Each number is 200 + 40 x the weight over its row's rms, rounded and kept within 0 to 999. Layers, rows and columns count from 0. The size before them is the row's rms in percent of the matrix's.

# layer 3 attention key, 96x96, rms 0.134, rows 80-95, columns 0-95
085,261,141,243,213,240,239,183,153,182,121,221,165,204,134,198,162,159,198,115,219,242,134,128,164,208,245,104,179,252,162,212,168,231,260,273,194,126,232,114,243,204,192,208,204,156,214,192,232,256,176,215,240,186,253,222,206,238,223,200,161,168,227,157,240,169,229,248,165,228,121,181,228,256,186,249,239,229,205,183,216,227,226,181,225,125,227,186,218,245,207,204,167,153,187,177,241
102,187,189,227,193,199,182,181,108,210,169,221,163,204,145,163,203,187,239,141,189,206,208,301,228,187,220,150,173,193,228,243,188,200,233,164,154,182,181,200,211,190,241,135,124,158,144,168,126,202,138,195,249,222,264,194,190,134,175,277,233,223,283,214,249,188,238,225,132,212,155,198,153,255,268,208,209,215,200,208,221,216,250,125,174,180,256,203,248,238,126,219,236,198,222,255,269
087,204,81,185,182,221,160,178,204,191,168,177,232,186,219,170,174,202,257,129,140,189,190,192,140,233,200,193,184,178,225,198,259,196,179,187,268,247,199,197,227,139,209,205,204,328,155,170,188,148,163,297,230,226,168,192,212,205,201,250,250,201,156,175,238,292,175,183,231,162,179,277,241,205,264,131,269,156,170,205,161,193,218,235,183,271,208,191,187,206,187,198,248,197,243,170,251
100,205,214,166,226,185,206,215,290,194,236,190,252,189,256,231,202,209,175,243,215,205,192,114,168,221,189,261,216,197,177,143,201,200,148,209,226,220,213,191,192,219,191,255,282,261,250,240,258,211,288,188,155,182,132,176,219,272,198,140,178,155,124,167,140,212,171,161,260,174,258,201,259,127,159,168,201,188,192,201,191,183,119,273,229,227,150,212,150,166,261,208,167,200,173,159,150
084,112,159,184,196,100,177,161,202,197,252,193,290,247,172,211,213,167,220,171,203,178,236,228,188,182,242,240,177,181,198,201,169,226,164,182,237,191,210,163,208,236,178,209,185,287,165,261,111,178,200,227,143,214,151,184,185,111,165,283,187,225,165,182,239,178,185,154,193,167,190,216,255,177,286,150,252,198,191,168,211,185,151,247,209,245,205,195,253,231,181,303,256,226,254,235,218
097,180,216,194,162,107,208,157,192,162,252,189,222,189,143,247,213,170,143,228,268,227,214,260,208,211,237,212,181,176,218,155,142,246,230,181,220,152,160,224,198,261,198,222,211,255,201,254,103,230,189,173,209,230,208,143,142,160,231,220,193,166,168,132,228,117,217,143,143,179,197,229,172,134,190,160,211,214,267,220,268,224,193,257,219,247,241,278,243,251,157,181,258,211,180,225,142
100,202,198,198,200,206,174,186,130,262,182,206,212,204,192,169,176,154,258,168,183,186,206,272,216,205,224,140,162,195,182,257,226,229,218,200,183,197,204,192,229,211,247,104,148,177,148,138,150,181,120,228,171,208,242,220,239,181,178,273,210,248,251,248,264,238,216,151,148,221,157,236,147,261,259,220,212,227,149,207,162,184,271,149,145,169,196,175,241,232,105,229,253,170,210,268,269
080,203,201,187,100,227,216,204,250,208,185,180,180,236,189,237,203,222,139,225,244,181,183,196,227,272,222,192,243,133,212,183,216,245,233,180,260,140,228,196,189,227,211,195,205,247,241,280,242,137,155,211,211,199,194,188,165,101,317,234,185,150,196,227,159,162,171,180,243,173,201,227,203,172,193,103,221,250,278,187,225,172,204,189,228,223,276,192,215,188,193,124,240,202,193,226,100
082,183,208,158,121,280,211,175,250,221,149,172,149,280,201,238,198,191,150,254,191,159,157,141,184,254,239,153,260,182,178,233,205,243,206,242,236,167,254,154,186,220,148,141,180,229,245,242,200,143,187,242,193,189,196,264,197,125,279,236,151,189,181,281,156,221,146,183,264,178,189,228,192,224,209,157,224,196,231,193,147,183,247,193,189,164,275,164,158,222,203,206,258,192,176,259,151
077,178,255,204,183,248,196,141,163,196,216,217,162,211,181,131,214,174,275,162,207,145,172,250,174,142,176,135,202,213,178,274,235,174,167,174,174,213,237,242,179,189,145,145,132,168,202,126,124,165,197,259,241,211,197,198,181,234,202,244,211,267,229,234,225,251,235,272,218,250,212,218,194,249,244,227,191,188,98,194,170,213,281,159,209,166,170,177,189,226,146,280,228,212,229,170,270
090,220,119,202,115,205,226,217,233,150,252,171,185,215,135,223,205,201,175,178,246,209,204,173,210,222,232,228,203,188,236,170,145,226,246,141,257,147,220,146,176,216,231,251,242,268,237,259,270,217,176,199,214,172,165,155,150,141,205,199,206,148,181,139,192,173,184,186,189,181,172,220,252,105,161,128,220,173,288,200,239,195,213,240,252,293,268,251,205,218,201,151,173,203,211,173,139
087,152,237,196,228,147,148,175,192,278,207,231,192,186,217,210,238,182,148,179,228,228,258,257,227,243,177,216,236,97,193,241,244,189,200,247,157,195,168,235,205,191,195,192,102,168,269,206,129,195,139,212,98,233,245,215,189,161,224,203,174,173,123,271,219,185,231,236,183,175,221,136,222,211,243,197,133,277,145,211,189,181,198,113,148,161,204,207,258,230,163,196,221,217,220,205,211
093,161,232,148,237,193,216,227,247,149,255,170,149,195,229,222,185,241,182,285,220,190,207,159,199,157,200,274,214,203,218,171,195,170,144,216,226,259,252,221,149,211,142,234,250,269,197,242,262,192,274,176,206,175,114,179,181,195,153,168,177,183,186,143,126,227,189,186,258,148,246,191,242,156,199,212,176,176,218,188,200,188,114,255,199,278,132,195,178,160,261,265,168,253,203,154,174
096,172,222,165,218,201,196,251,206,165,227,240,136,203,216,224,176,226,140,235,214,245,215,166,206,157,182,270,256,176,217,192,191,157,147,215,197,213,245,185,109,205,113,260,210,190,262,293,290,225,260,175,161,174,170,201,180,208,187,173,178,176,169,214,142,185,175,281,210,151,253,147,265,179,186,202,169,190,189,157,206,185,159,238,187,243,193,211,201,195,277,219,127,258,244,110,155
081,227,232,204,185,176,224,195,226,192,205,179,240,177,220,204,238,185,173,230,208,194,174,258,197,225,169,124,193,216,157,150,198,272,244,132,164,170,150,256,242,169,267,196,203,178,162,141,135,245,175,168,258,223,240,149,240,236,271,156,246,211,215,190,236,178,192,146,147,229,228,256,127,179,151,153,212,173,228,237,211,234,295,247,198,248,235,269,151,240,168,113,253,156,187,223,160
091,178,156,196,212,258,176,233,180,220,140,196,128,205,209,197,148,215,228,173,190,226,186,139,159,180,234,239,209,170,223,235,227,138,165,253,260,231,244,157,171,168,148,170,181,274,201,199,268,134,185,302,159,190,173,228,168,174,165,220,206,181,208,200,166,279,171,255,285,109,195,138,233,188,265,227,191,224,133,183,161,194,156,177,174,206,193,138,202,199,223,261,173,191,211,158,282
# layer 3 attention query, 96x96, rms 0.133, rows 81-95, columns 0-95
086,137,186,204,248,199,204,199,172,172,115,228,131,232,174,199,189,169,242,225,260,216,167,267,166,221,166,130,234,225,178,188,129,131,267,220,217,199,211,243,175,197,167,211,79,226,200,200,171,148,169,225,213,254,230,134,156,213,291,193,200,162,102,202,222,188,236,239,192,203,216,270,196,187,221,222,240,184,198,191,251,259,180,240,162,247,180,224,212,146,159,161,199,245,126,224,208
094,173,213,181,192,234,173,210,223,182,193,210,233,180,223,247,164,157,198,145,262,259,162,224,193,185,204,193,226,205,189,277,203,182,167,156,177,172,198,201,121,160,230,229,201,196,251,222,184,178,153,270,187,186,211,93,246,226,223,231,218,158,80,271,189,142,240,221,210,184,223,187,237,203,157,191,262,180,158,186,211,195,228,223,190,168,205,241,148,291,153,170,168,261,199,297,303
086,281,221,194,158,246,203,197,214,219,285,146,255,193,236,191,209,260,145,152,168,173,195,118,257,199,236,279,198,170,182,233,249,228,181,183,196,208,201,121,200,226,264,183,298,184,190,203,230,261,224,168,194,171,168,245,201,163,126,216,205,230,312,189,150,221,164,179,204,203,189,160,190,215,150,126,168,209,178,233,127,148,213,152,250,175,217,167,183,234,250,230,187,185,254,200,221
084,195,236,243,218,215,179,258,201,219,198,165,162,205,211,147,136,296,170,151,217,178,213,199,263,234,183,198,194,194,118,256,195,148,253,176,150,230,204,156,74,194,225,178,175,184,199,203,228,216,162,225,212,179,272,131,175,224,235,229,220,168,228,230,169,184,233,211,271,165,215,250,210,185,127,227,256,199,186,261,219,207,198,166,210,211,210,182,214,166,209,111,192,171,180,305,293
103,206,241,277,216,207,220,259,272,218,197,192,154,241,150,186,219,273,188,95,241,167,234,241,196,248,213,177,197,217,151,230,176,208,210,170,159,182,230,143,109,227,221,189,227,150,149,200,289,230,262,135,208,180,261,238,148,163,149,204,180,214,240,206,204,215,178,204,209,197,211,204,238,167,176,220,268,195,217,212,211,212,154,194,126,183,200,173,255,85,282,142,190,218,179,194,191
102,144,218,186,245,189,205,208,161,164,104,190,151,169,210,222,193,141,260,223,212,206,143,222,200,174,195,126,173,238,200,211,176,130,202,221,198,205,235,204,184,188,161,183,65,189,247,182,193,163,152,219,214,258,257,133,235,247,276,170,253,194,94,223,253,150,265,246,175,178,191,256,227,226,223,230,246,211,180,209,268,233,192,229,184,227,183,183,196,203,120,188,225,182,157,238,227
089,190,214,283,220,149,202,251,209,195,227,214,200,219,166,108,173,163,172,140,237,215,310,254,201,161,195,224,191,219,203,232,196,187,142,166,184,205,230,157,150,292,164,238,202,130,261,243,205,201,247,157,163,181,208,212,222,220,110,276,205,165,222,217,221,200,135,235,152,252,166,198,277,170,207,218,259,215,189,265,168,200,196,191,160,170,214,137,298,175,209,202,169,229,200,162,191
089,159,239,240,221,147,161,266,179,210,203,210,222,182,204,85,137,117,202,206,221,209,286,209,177,84,155,212,226,184,260,231,212,241,128,179,227,193,171,214,120,250,151,233,175,145,270,217,207,204,262,168,145,199,169,208,192,178,141,216,237,245,208,209,220,182,168,228,223,214,200,175,250,168,237,251,246,260,148,237,218,201,212,242,216,152,182,150,265,231,198,253,185,197,208,199,218
083,151,211,173,223,216,160,152,194,169,178,230,184,160,215,241,189,147,189,265,206,219,151,244,196,222,190,138,201,225,207,178,197,226,246,187,219,211,140,239,131,112,133,185,151,248,193,150,236,224,153,267,177,202,191,164,187,234,244,167,246,177,101,193,243,210,258,162,201,112,249,217,193,240,252,260,192,206,194,137,246,203,228,226,193,277,170,205,145,272,145,289,208,200,156,210,220
094,215,199,253,196,169,222,268,187,165,235,191,205,292,190,167,205,232,183,131,201,228,277,211,222,223,190,249,179,179,160,195,203,205,115,173,189,188,225,138,182,225,262,249,260,158,183,192,258,207,246,149,173,181,199,196,232,186,107,279,202,171,303,197,188,199,126,261,173,192,190,179,259,171,155,155,224,155,181,263,143,195,161,189,200,168,264,169,239,203,265,176,165,192,176,192,276
094,157,151,225,269,218,190,203,220,205,168,225,219,135,205,205,210,198,151,176,270,172,147,276,187,230,229,161,204,229,166,132,213,164,237,131,188,245,155,238,193,171,127,151,127,226,173,251,136,139,236,270,255,228,205,203,189,212,237,269,220,168,185,176,200,190,286,146,205,219,192,263,184,226,183,218,272,170,217,186,226,218,167,256,92,247,190,244,246,179,180,175,218,222,218,208,146
092,244,237,175,150,157,173,158,216,234,311,173,189,231,210,133,155,293,205,199,153,160,235,212,262,164,175,317,240,161,162,236,211,177,275,229,194,212,244,186,191,235,245,213,298,204,183,241,216,263,177,149,185,163,140,206,182,146,178,261,215,248,278,189,182,157,160,222,192,174,222,205,176,142,165,188,165,249,195,235,153,180,178,190,247,191,219,160,176,244,192,225,188,234,218,183,188
100,181,136,217,208,169,171,137,211,220,290,171,216,224,211,120,207,252,121,208,179,160,261,181,211,173,210,305,225,142,151,109,224,220,224,185,234,262,165,262,251,157,201,214,250,252,151,210,170,175,210,223,191,177,103,194,239,176,158,262,202,202,301,169,152,204,183,171,224,158,220,196,168,177,190,192,146,234,155,195,145,174,195,260,224,248,221,219,181,239,219,221,220,211,219,180,200
088,170,254,248,159,259,240,200,272,197,177,228,185,228,172,283,252,177,208,133,247,227,182,182,133,241,220,123,190,224,237,226,191,233,170,223,207,151,218,170,174,199,173,180,202,123,192,209,244,242,236,158,170,206,256,242,175,181,162,143,149,188,136,247,255,264,163,205,186,210,193,167,208,206,236,263,229,146,257,183,217,199,192,161,124,159,222,170,191,54,230,222,192,220,193,176,173
100,208,200,131,215,187,180,174,150,180,217,162,215,168,260,146,116,165,196,218,213,207,172,221,228,128,169,272,246,198,183,207,216,200,187,194,212,171,194,229,197,180,243,228,189,263,204,205,144,177,170,253,205,179,98,154,242,204,225,272,248,227,189,184,165,119,218,190,198,197,219,245,207,160,215,148,204,240,127,182,157,210,192,276,248,199,172,238,181,358,140,188,193,243,205,238,243
# layer 3 attention value, 96x96, rms 0.0861, rows 64-84, columns 0-95
076,184,198,166,241,174,148,210,249,219,226,237,133,164,247,243,211,166,207,160,343,170,244,179,173,156,216,184,176,161,210,196,186,128,151,156,223,192,192,196,217,220,146,221,176,251,218,318,237,198,212,223,124,241,214,129,257,140,262,183,164,166,149,226,223,245,155,152,221,190,212,167,218,148,203,225,239,212,221,246,198,187,231,162,202,207,230,235,131,124,177,219,251,162,210,213,207
102,138,290,221,203,167,168,118,230,192,218,196,218,171,205,173,359,189,263,163,180,129,186,194,221,175,225,147,154,258,201,187,197,258,221,226,236,239,243,195,168,109,199,199,207,213,196,174,226,200,202,201,157,238,187,180,272,191,203,186,254,209,152,183,207,192,250,127,207,200,277,213,167,182,201,107,233,147,184,235,244,219,185,254,166,194,236,190,146,171,154,250,218,208,183,176,177
096,182,173,204,195,137,290,230,210,192,162,248,156,260,225,181,254,223,222,222,227,145,95,185,211,279,186,153,198,224,219,172,214,143,129,214,261,213,172,138,157,151,243,252,190,154,144,228,224,270,213,195,186,207,171,265,120,164,236,200,191,179,180,172,209,191,215,161,234,193,176,231,313,165,136,216,204,150,220,146,199,201,163,178,145,213,223,214,215,145,237,159,209,171,204,172,252
090,219,203,160,131,224,243,251,190,241,157,158,242,213,255,192,126,156,190,244,299,187,168,164,207,218,204,184,168,168,260,210,210,175,175,213,219,230,139,267,196,240,154,158,151,194,221,226,173,256,179,168,188,204,237,221,169,228,207,238,134,162,170,245,230,256,185,237,220,225,148,157,278,184,216,265,232,269,185,184,162,208,226,192,188,228,113,173,252,88,222,163,191,129,156,193,177
074,225,159,234,148,163,282,194,251,197,269,201,160,198,237,204,99,230,167,170,206,110,203,209,203,223,174,179,250,180,257,207,195,200,175,116,157,156,222,243,182,183,188,188,229,158,201,200,146,185,195,209,235,174,233,299,155,191,191,155,149,175,244,271,232,199,232,233,146,255,142,226,206,214,151,259,192,178,240,139,214,194,259,240,171,100,198,197,234,259,216,201,171,258,197,203,161
091,213,113,158,158,202,208,203,203,240,100,194,184,194,260,217,192,202,220,209,335,95,125,178,219,235,196,168,234,243,226,217,207,190,169,152,196,172,211,231,220,165,236,187,210,172,189,271,140,152,221,257,212,205,191,217,215,178,163,153,187,244,213,191,278,169,210,210,190,208,227,266,241,148,184,262,157,140,218,159,188,201,211,283,144,215,218,163,201,175,194,202,164,278,211,178,261
100,180,273,241,186,154,228,111,202,188,144,174,206,231,248,184,258,139,223,203,244,106,157,200,198,225,206,164,190,211,142,237,209,227,205,260,218,228,195,216,144,109,193,240,235,197,228,201,192,136,194,190,177,190,238,255,145,143,208,180,245,263,147,180,162,221,234,182,249,127,270,223,240,185,202,157,224,169,245,231,202,218,175,275,148,203,231,194,215,131,137,218,224,209,170,141,270
086,258,167,176,285,102,231,232,188,181,182,198,102,194,179,153,158,179,238,175,186,154,200,198,158,233,233,197,195,191,165,194,183,174,187,171,203,148,140,164,199,223,220,237,237,197,187,205,212,212,189,267,243,204,147,186,137,170,272,257,278,180,208,135,170,184,174,116,234,141,194,279,260,248,207,110,229,188,210,198,233,201,157,269,231,231,219,190,202,152,200,215,245,233,223,218,122
117,241,107,129,203,122,264,198,238,195,163,229,166,170,196,264,165,166,202,187,245,161,139,201,209,259,195,184,225,195,108,182,222,193,233,226,232,133,157,217,236,210,237,189,256,170,139,256,144,212,182,225,267,182,241,269,202,166,256,195,230,174,248,118,254,196,175,202,180,148,195,257,219,215,119,221,198,181,245,173,140,193,163,279,175,214,203,212,248,204,205,172,187,165,214,143,206
103,208,169,155,168,218,156,135,168,195,155,168,219,196,215,225,202,243,153,223,285,181,174,200,172,197,140,213,186,177,170,147,218,211,257,214,260,214,125,240,296,100,197,229,198,212,199,184,102,263,220,208,213,234,243,140,259,199,250,200,206,192,191,190,305,250,206,145,168,187,203,235,161,148,135,219,282,218,236,239,171,200,220,155,213,246,165,176,205,144,174,184,192,152,214,239,206
072,235,250,195,192,171,164,184,128,178,282,189,266,132,209,187,243,181,141,238,67,187,282,207,188,168,183,193,173,157,199,230,216,157,228,284,200,233,201,182,191,165,207,187,207,255,183,167,208,120,166,225,230,207,272,177,251,256,224,178,186,142,199,257,240,188,165,225,178,222,147,156,196,149,235,173,238,226,237,201,162,217,230,158,189,228,228,179,211,219,204,189,196,102,159,170,119
092,132,224,258,184,211,179,244,196,183,265,227,154,269,180,222,288,218,262,174,174,225,168,190,229,191,203,201,193,269,280,152,188,191,159,162,170,225,186,109,173,193,157,201,211,265,223,155,224,248,192,217,222,227,153,125,249,195,176,196,182,228,208,202,201,133,218,195,213,211,183,135,212,186,150,191,209,196,130,179,297,208,256,166,212,218,318,183,117,221,224,215,242,235,190,215,147
101,179,232,173,223,159,211,221,192,236,183,212,179,209,242,202,228,159,209,193,144,198,198,165,234,260,207,175,172,184,296,245,203,173,168,257,271,228,187,195,133,220,178,231,175,178,160,229,273,227,172,210,96,227,190,234,194,237,207,226,149,132,177,191,182,249,166,213,232,237,229,175,224,251,302,255,169,139,155,180,153,199,155,194,203,266,183,196,236,147,191,194,188,81,179,102,203
112,226,203,237,190,170,184,214,276,192,218,180,206,226,211,201,203,198,249,221,243,128,143,180,208,148,214,199,213,196,127,227,199,281,242,224,217,258,275,274,242,99,247,220,177,181,170,217,144,146,217,176,115,213,219,196,308,189,256,197,209,244,223,223,193,202,226,260,192,151,266,205,167,228,140,136,197,205,232,137,209,204,172,245,182,151,220,158,174,219,221,188,185,224,191,114,144
093,167,206,259,183,156,206,243,198,161,258,272,140,257,172,229,291,256,249,162,194,187,135,205,214,180,206,195,225,259,267,137,195,202,183,172,132,226,199,129,195,168,187,156,199,204,184,187,188,236,223,203,226,235,158,154,224,174,180,189,182,227,235,191,242,129,210,182,191,212,233,147,145,166,117,238,181,147,156,141,258,209,191,171,168,164,299,179,137,238,235,226,214,261,229,170,135
084,186,141,135,210,154,220,199,182,197,158,232,189,177,215,167,199,194,194,234,137,132,158,180,194,243,212,200,188,213,199,206,197,188,189,245,252,210,155,154,184,198,222,203,224,200,145,175,189,222,154,270,183,220,155,243,145,199,205,226,240,142,201,137,258,173,178,81,188,194,224,241,237,178,337,234,203,129,246,149,117,197,148,274,216,247,165,203,245,210,210,243,197,140,234,183,264
090,226,243,240,198,182,231,158,276,156,334,198,116,212,209,269,163,242,211,135,180,157,184,182,195,189,168,209,238,169,183,219,184,205,226,184,206,167,231,177,200,149,215,188,204,225,191,184,177,121,162,216,253,220,236,165,225,188,253,149,223,127,186,266,220,108,179,291,152,164,180,172,139,209,156,203,195,209,228,186,197,196,293,236,210,158,224,220,158,258,219,191,181,248,172,175,137
091,219,186,174,156,265,181,220,152,227,230,187,194,149,201,160,138,213,210,179,131,230,254,221,218,155,170,220,214,149,216,233,199,198,234,164,208,158,279,187,242,252,180,224,160,249,183,191,147,138,176,239,242,211,179,154,285,230,222,189,179,145,207,258,288,140,162,238,126,250,202,194,143,173,263,265,197,198,195,156,105,197,207,218,245,231,230,200,219,282,185,215,174,197,214,204,110
119,233,164,150,209,240,178,254,174,224,197,184,241,136,183,167,108,186,206,215,137,281,277,214,235,159,187,224,202,152,185,234,207,218,220,190,174,139,229,223,248,332,199,146,171,216,179,209,197,147,184,216,251,168,176,214,277,240,202,210,211,229,251,213,218,199,160,177,164,245,195,213,184,253,316,222,178,253,175,183,99,194,199,235,250,236,139,184,211,228,197,221,177,182,200,227,153
081,200,210,194,177,180,193,191,239,213,201,190,200,269,189,238,249,152,208,207,204,197,119,210,207,105,199,199,237,274,116,213,201,194,285,244,149,213,225,190,241,106,214,217,195,161,170,232,125,92,238,265,177,216,172,188,218,182,217,258,229,262,225,167,225,164,201,295,203,131,244,185,237,126,162,188,210,187,202,232,166,203,245,228,186,220,214,129,191,198,232,131,230,210,179,228,240
077,212,154,221,226,94,200,246,230,166,194,220,244,157,179,231,268,159,158,288,189,197,145,196,188,219,212,210,207,199,119,165,197,223,275,208,253,228,249,278,253,144,293,116,195,164,142,159,210,172,213,167,137,186,148,214,233,197,239,184,267,217,247,191,191,256,170,211,192,146,252,210,191,223,170,162,215,198,175,151,164,182,105,230,180,183,236,195,186,212,235,219,158,167,173,167,205
# layer 3 attention output (transposed), 96x96, rms 0.0949, rows 64-84, columns 0-95
068,172,202,201,172,219,207,188,245,166,197,218,226,250,155,228,178,146,195,213,129,210,180,169,215,239,240,180,166,121,215,168,187,199,176,249,211,252,261,183,154,193,231,179,171,91,196,131,141,207,279,175,238,245,169,248,226,247,207,206,256,205,246,193,241,151,211,216,214,179,149,191,210,241,209,176,182,187,199,187,184,212,178,214,216,220,165,54,268,289,209,231,106,207,180,267,210
101,223,127,262,259,178,171,196,306,229,236,244,137,232,193,218,171,211,136,146,198,187,267,159,179,171,204,200,181,201,197,266,247,223,171,238,231,161,134,193,146,225,170,264,186,133,163,222,169,202,203,164,234,199,232,186,154,141,293,173,202,168,203,199,232,169,249,202,309,191,168,195,210,227,237,228,237,180,203,184,144,219,89,210,178,251,252,177,243,218,178,201,252,221,193,198,204
111,195,168,201,138,241,187,182,201,170,242,100,178,185,204,246,170,241,213,135,203,159,193,220,240,206,185,131,179,179,151,174,286,206,233,229,241,237,180,128,137,166,212,198,178,287,180,163,257,146,213,239,232,192,253,169,181,237,223,213,233,225,265,250,259,190,220,174,247,153,216,149,185,149,257,253,239,211,253,173,190,129,145,115,273,182,210,243,165,219,195,222,237,180,170,179,220
086,157,228,197,170,120,187,189,179,130,140,260,243,155,163,205,214,166,247,250,166,213,143,205,222,233,228,121,239,147,209,148,138,151,298,202,227,196,259,118,247,160,242,224,202,217,179,237,194,185,270,262,185,179,208,215,264,207,120,262,259,197,257,152,166,169,173,260,201,174,233,262,189,221,172,208,166,192,276,236,221,163,219,187,210,216,176,226,183,171,211,186,196,211,202,248,229
066,267,248,158,236,164,158,309,178,178,226,173,246,148,139,185,183,222,264,217,249,163,193,187,211,233,238,168,216,200,192,206,134,212,218,211,215,175,199,163,248,204,172,252,151,172,183,186,222,239,208,253,120,196,130,140,208,224,169,224,226,232,202,183,130,193,199,159,112,143,201,210,184,200,271,141,163,214,206,250,262,109,213,201,216,204,220,241,122,196,230,230,233,133,215,135,220
071,158,232,207,218,207,229,215,178,171,203,176,270,220,164,205,147,144,255,153,182,201,193,194,199,231,166,236,194,167,223,194,191,238,199,254,286,130,195,164,266,187,250,243,175,205,178,126,204,244,262,208,166,118,147,106,242,204,215,269,223,170,226,217,215,163,196,141,222,171,177,180,166,258,232,153,215,274,285,233,232,121,189,115,214,237,180,237,196,265,192,214,188,135,184,199,209
113,165,132,227,230,232,126,194,253,215,215,187,175,172,180,226,204,231,223,161,213,219,242,152,169,160,168,168,209,168,168,223,185,196,212,210,170,172,168,167,175,203,205,226,206,206,107,182,198,241,238,148,258,174,238,140,207,166,277,189,151,158,258,277,274,139,243,177,316,200,154,191,227,227,238,233,207,174,184,186,261,232,120,169,184,212,255,316,192,232,202,225,261,205,174,166,205
091,219,197,161,190,222,151,164,251,229,198,170,213,157,152,181,205,271,179,209,230,215,187,150,198,160,138,126,231,280,217,215,242,256,142,208,264,183,128,233,181,184,254,130,179,164,266,242,159,187,242,183,246,204,227,129,130,213,196,160,220,182,248,210,306,158,159,190,213,158,176,240,194,198,244,203,216,249,255,135,199,156,222,205,188,147,233,215,184,290,164,222,244,236,213,189,241
124,116,282,193,159,282,147,170,167,245,173,144,187,172,257,149,178,236,229,244,159,195,200,150,130,146,120,173,243,233,207,214,247,211,183,203,239,177,159,175,172,156,241,214,190,201,219,171,212,308,200,150,228,163,160,200,146,241,237,206,182,212,156,272,224,161,189,128,229,229,173,261,237,208,216,173,178,228,176,202,295,182,250,177,185,184,210,286,201,236,188,201,222,212,204,198,246
098,153,243,239,235,162,179,135,139,194,193,288,216,192,221,188,216,108,267,218,110,217,213,180,170,249,243,180,206,126,205,166,197,163,133,174,205,183,206,175,183,210,186,240,201,128,161,191,189,249,183,203,215,182,223,293,203,209,208,235,192,219,162,218,227,220,194,225,249,163,268,209,221,243,132,195,217,200,239,332,239,143,160,254,181,227,162,179,243,203,175,177,225,214,258,251,251
063,171,168,222,175,127,178,157,245,194,113,267,107,151,198,136,268,235,197,193,186,209,200,245,200,179,187,211,195,159,182,208,170,235,167,217,219,216,204,192,201,194,138,231,247,167,214,243,193,210,220,209,183,278,163,293,166,178,249,256,193,208,133,209,152,242,170,245,199,192,230,239,175,149,157,230,171,182,135,239,262,240,208,248,130,182,263,214,175,137,140,140,233,215,256,203,260
105,267,170,160,170,182,274,220,243,184,216,205,207,234,188,228,180,198,159,147,222,158,234,275,242,263,233,186,172,214,179,169,214,191,185,219,231,220,175,222,155,185,214,154,181,235,241,218,186,97,192,246,156,241,240,176,213,200,175,233,251,183,247,162,219,246,224,212,184,128,237,166,175,149,249,210,245,193,256,204,62,156,103,180,260,169,193,107,192,190,221,209,156,161,219,178,158
092,182,186,276,126,174,165,199,222,201,205,150,205,185,176,212,185,220,167,187,209,192,219,233,190,201,144,172,203,186,195,248,220,211,272,245,225,197,254,122,251,174,252,276,195,202,230,199,220,158,197,231,262,215,180,236,140,238,243,201,287,202,203,202,174,120,160,276,238,211,152,205,201,152,160,259,156,179,188,88,169,237,248,133,192,238,250,222,123,212,172,206,237,290,195,229,226
103,242,267,187,229,147,198,176,235,193,201,277,172,231,137,183,170,176,175,122,232,189,237,139,209,294,192,204,181,212,219,239,205,186,197,208,248,186,189,183,209,240,183,185,235,172,196,201,185,339,215,166,182,221,210,135,143,144,158,176,215,196,160,125,143,178,131,171,262,228,170,253,155,256,260,134,182,218,231,258,170,226,176,189,139,188,222,215,193,210,196,258,214,220,199,263,261
111,268,199,164,213,204,273,236,245,191,223,184,203,228,209,259,185,206,167,149,229,167,232,247,239,254,197,200,149,230,171,188,267,211,183,206,293,206,151,185,146,199,201,193,149,215,234,206,205,151,185,239,164,227,216,150,180,203,215,233,261,182,233,162,205,235,202,173,203,147,231,160,180,158,254,192,247,218,275,206,65,123,122,159,254,169,195,92,176,185,216,229,163,165,211,191,154
067,156,168,293,144,218,186,164,153,217,188,110,245,160,188,251,166,195,188,235,212,202,248,201,146,192,161,185,258,186,226,197,210,244,184,202,242,152,202,162,284,188,219,233,163,201,187,196,241,204,212,219,301,179,219,180,143,271,276,251,191,226,172,235,226,164,173,246,158,243,188,203,191,188,154,242,216,211,214,144,256,196,258,172,152,254,166,285,151,185,143,162,229,275,203,150,236
089,213,266,206,178,153,182,242,177,220,149,220,196,191,172,142,219,177,205,243,209,174,232,211,215,304,240,225,196,176,191,192,133,230,185,184,180,193,187,189,263,235,200,154,190,144,178,239,175,247,177,207,110,263,179,210,205,227,124,222,188,249,176,137,123,239,208,243,141,167,222,259,204,211,284,115,157,176,140,303,195,187,181,192,151,185,226,164,144,168,237,214,269,171,229,166,227
096,174,230,227,219,138,249,198,185,188,144,221,213,211,220,129,233,157,196,233,242,190,202,211,177,226,167,260,211,215,262,194,191,195,185,198,193,198,222,226,292,209,206,182,206,158,262,236,167,207,164,193,130,245,114,281,164,214,203,238,234,217,117,180,90,209,145,243,88,187,201,221,195,212,179,136,140,234,137,247,242,237,271,228,161,215,178,128,205,206,212,197,162,224,232,192,227
124,168,248,182,218,174,239,174,159,211,159,220,235,202,223,154,225,166,205,254,212,193,181,214,143,167,181,262,249,250,285,214,215,203,196,204,202,202,242,257,272,207,214,174,229,178,275,238,169,209,206,173,172,180,140,260,191,198,179,197,206,183,127,174,113,193,139,213,106,262,201,246,198,225,136,140,153,212,127,170,238,207,331,244,139,222,177,190,221,208,184,172,145,243,228,218,201
068,164,225,252,243,218,226,134,172,233,121,180,172,190,174,110,197,163,205,187,183,166,177,194,252,254,160,267,184,125,190,152,245,169,186,195,198,247,195,233,268,226,245,116,234,194,180,185,203,278,180,154,221,197,193,169,171,197,194,288,187,170,212,265,199,197,164,210,348,225,233,208,157,171,249,118,205,243,206,203,221,205,186,133,153,170,210,187,239,175,198,181,157,199,233,205,214
063,239,208,220,199,268,212,175,182,244,201,201,142,197,196,245,174,250,196,141,162,199,217,174,169,169,160,240,203,226,180,247,314,232,184,159,236,201,193,202,166,189,138,194,254,159,226,216,210,343,197,182,282,180,191,171,155,153,226,174,168,149,124,153,182,210,146,135,239,259,210,245,201,226,176,215,215,229,235,171,227,247,229,153,160,227,198,224,261,172,151,232,210,279,193,207,265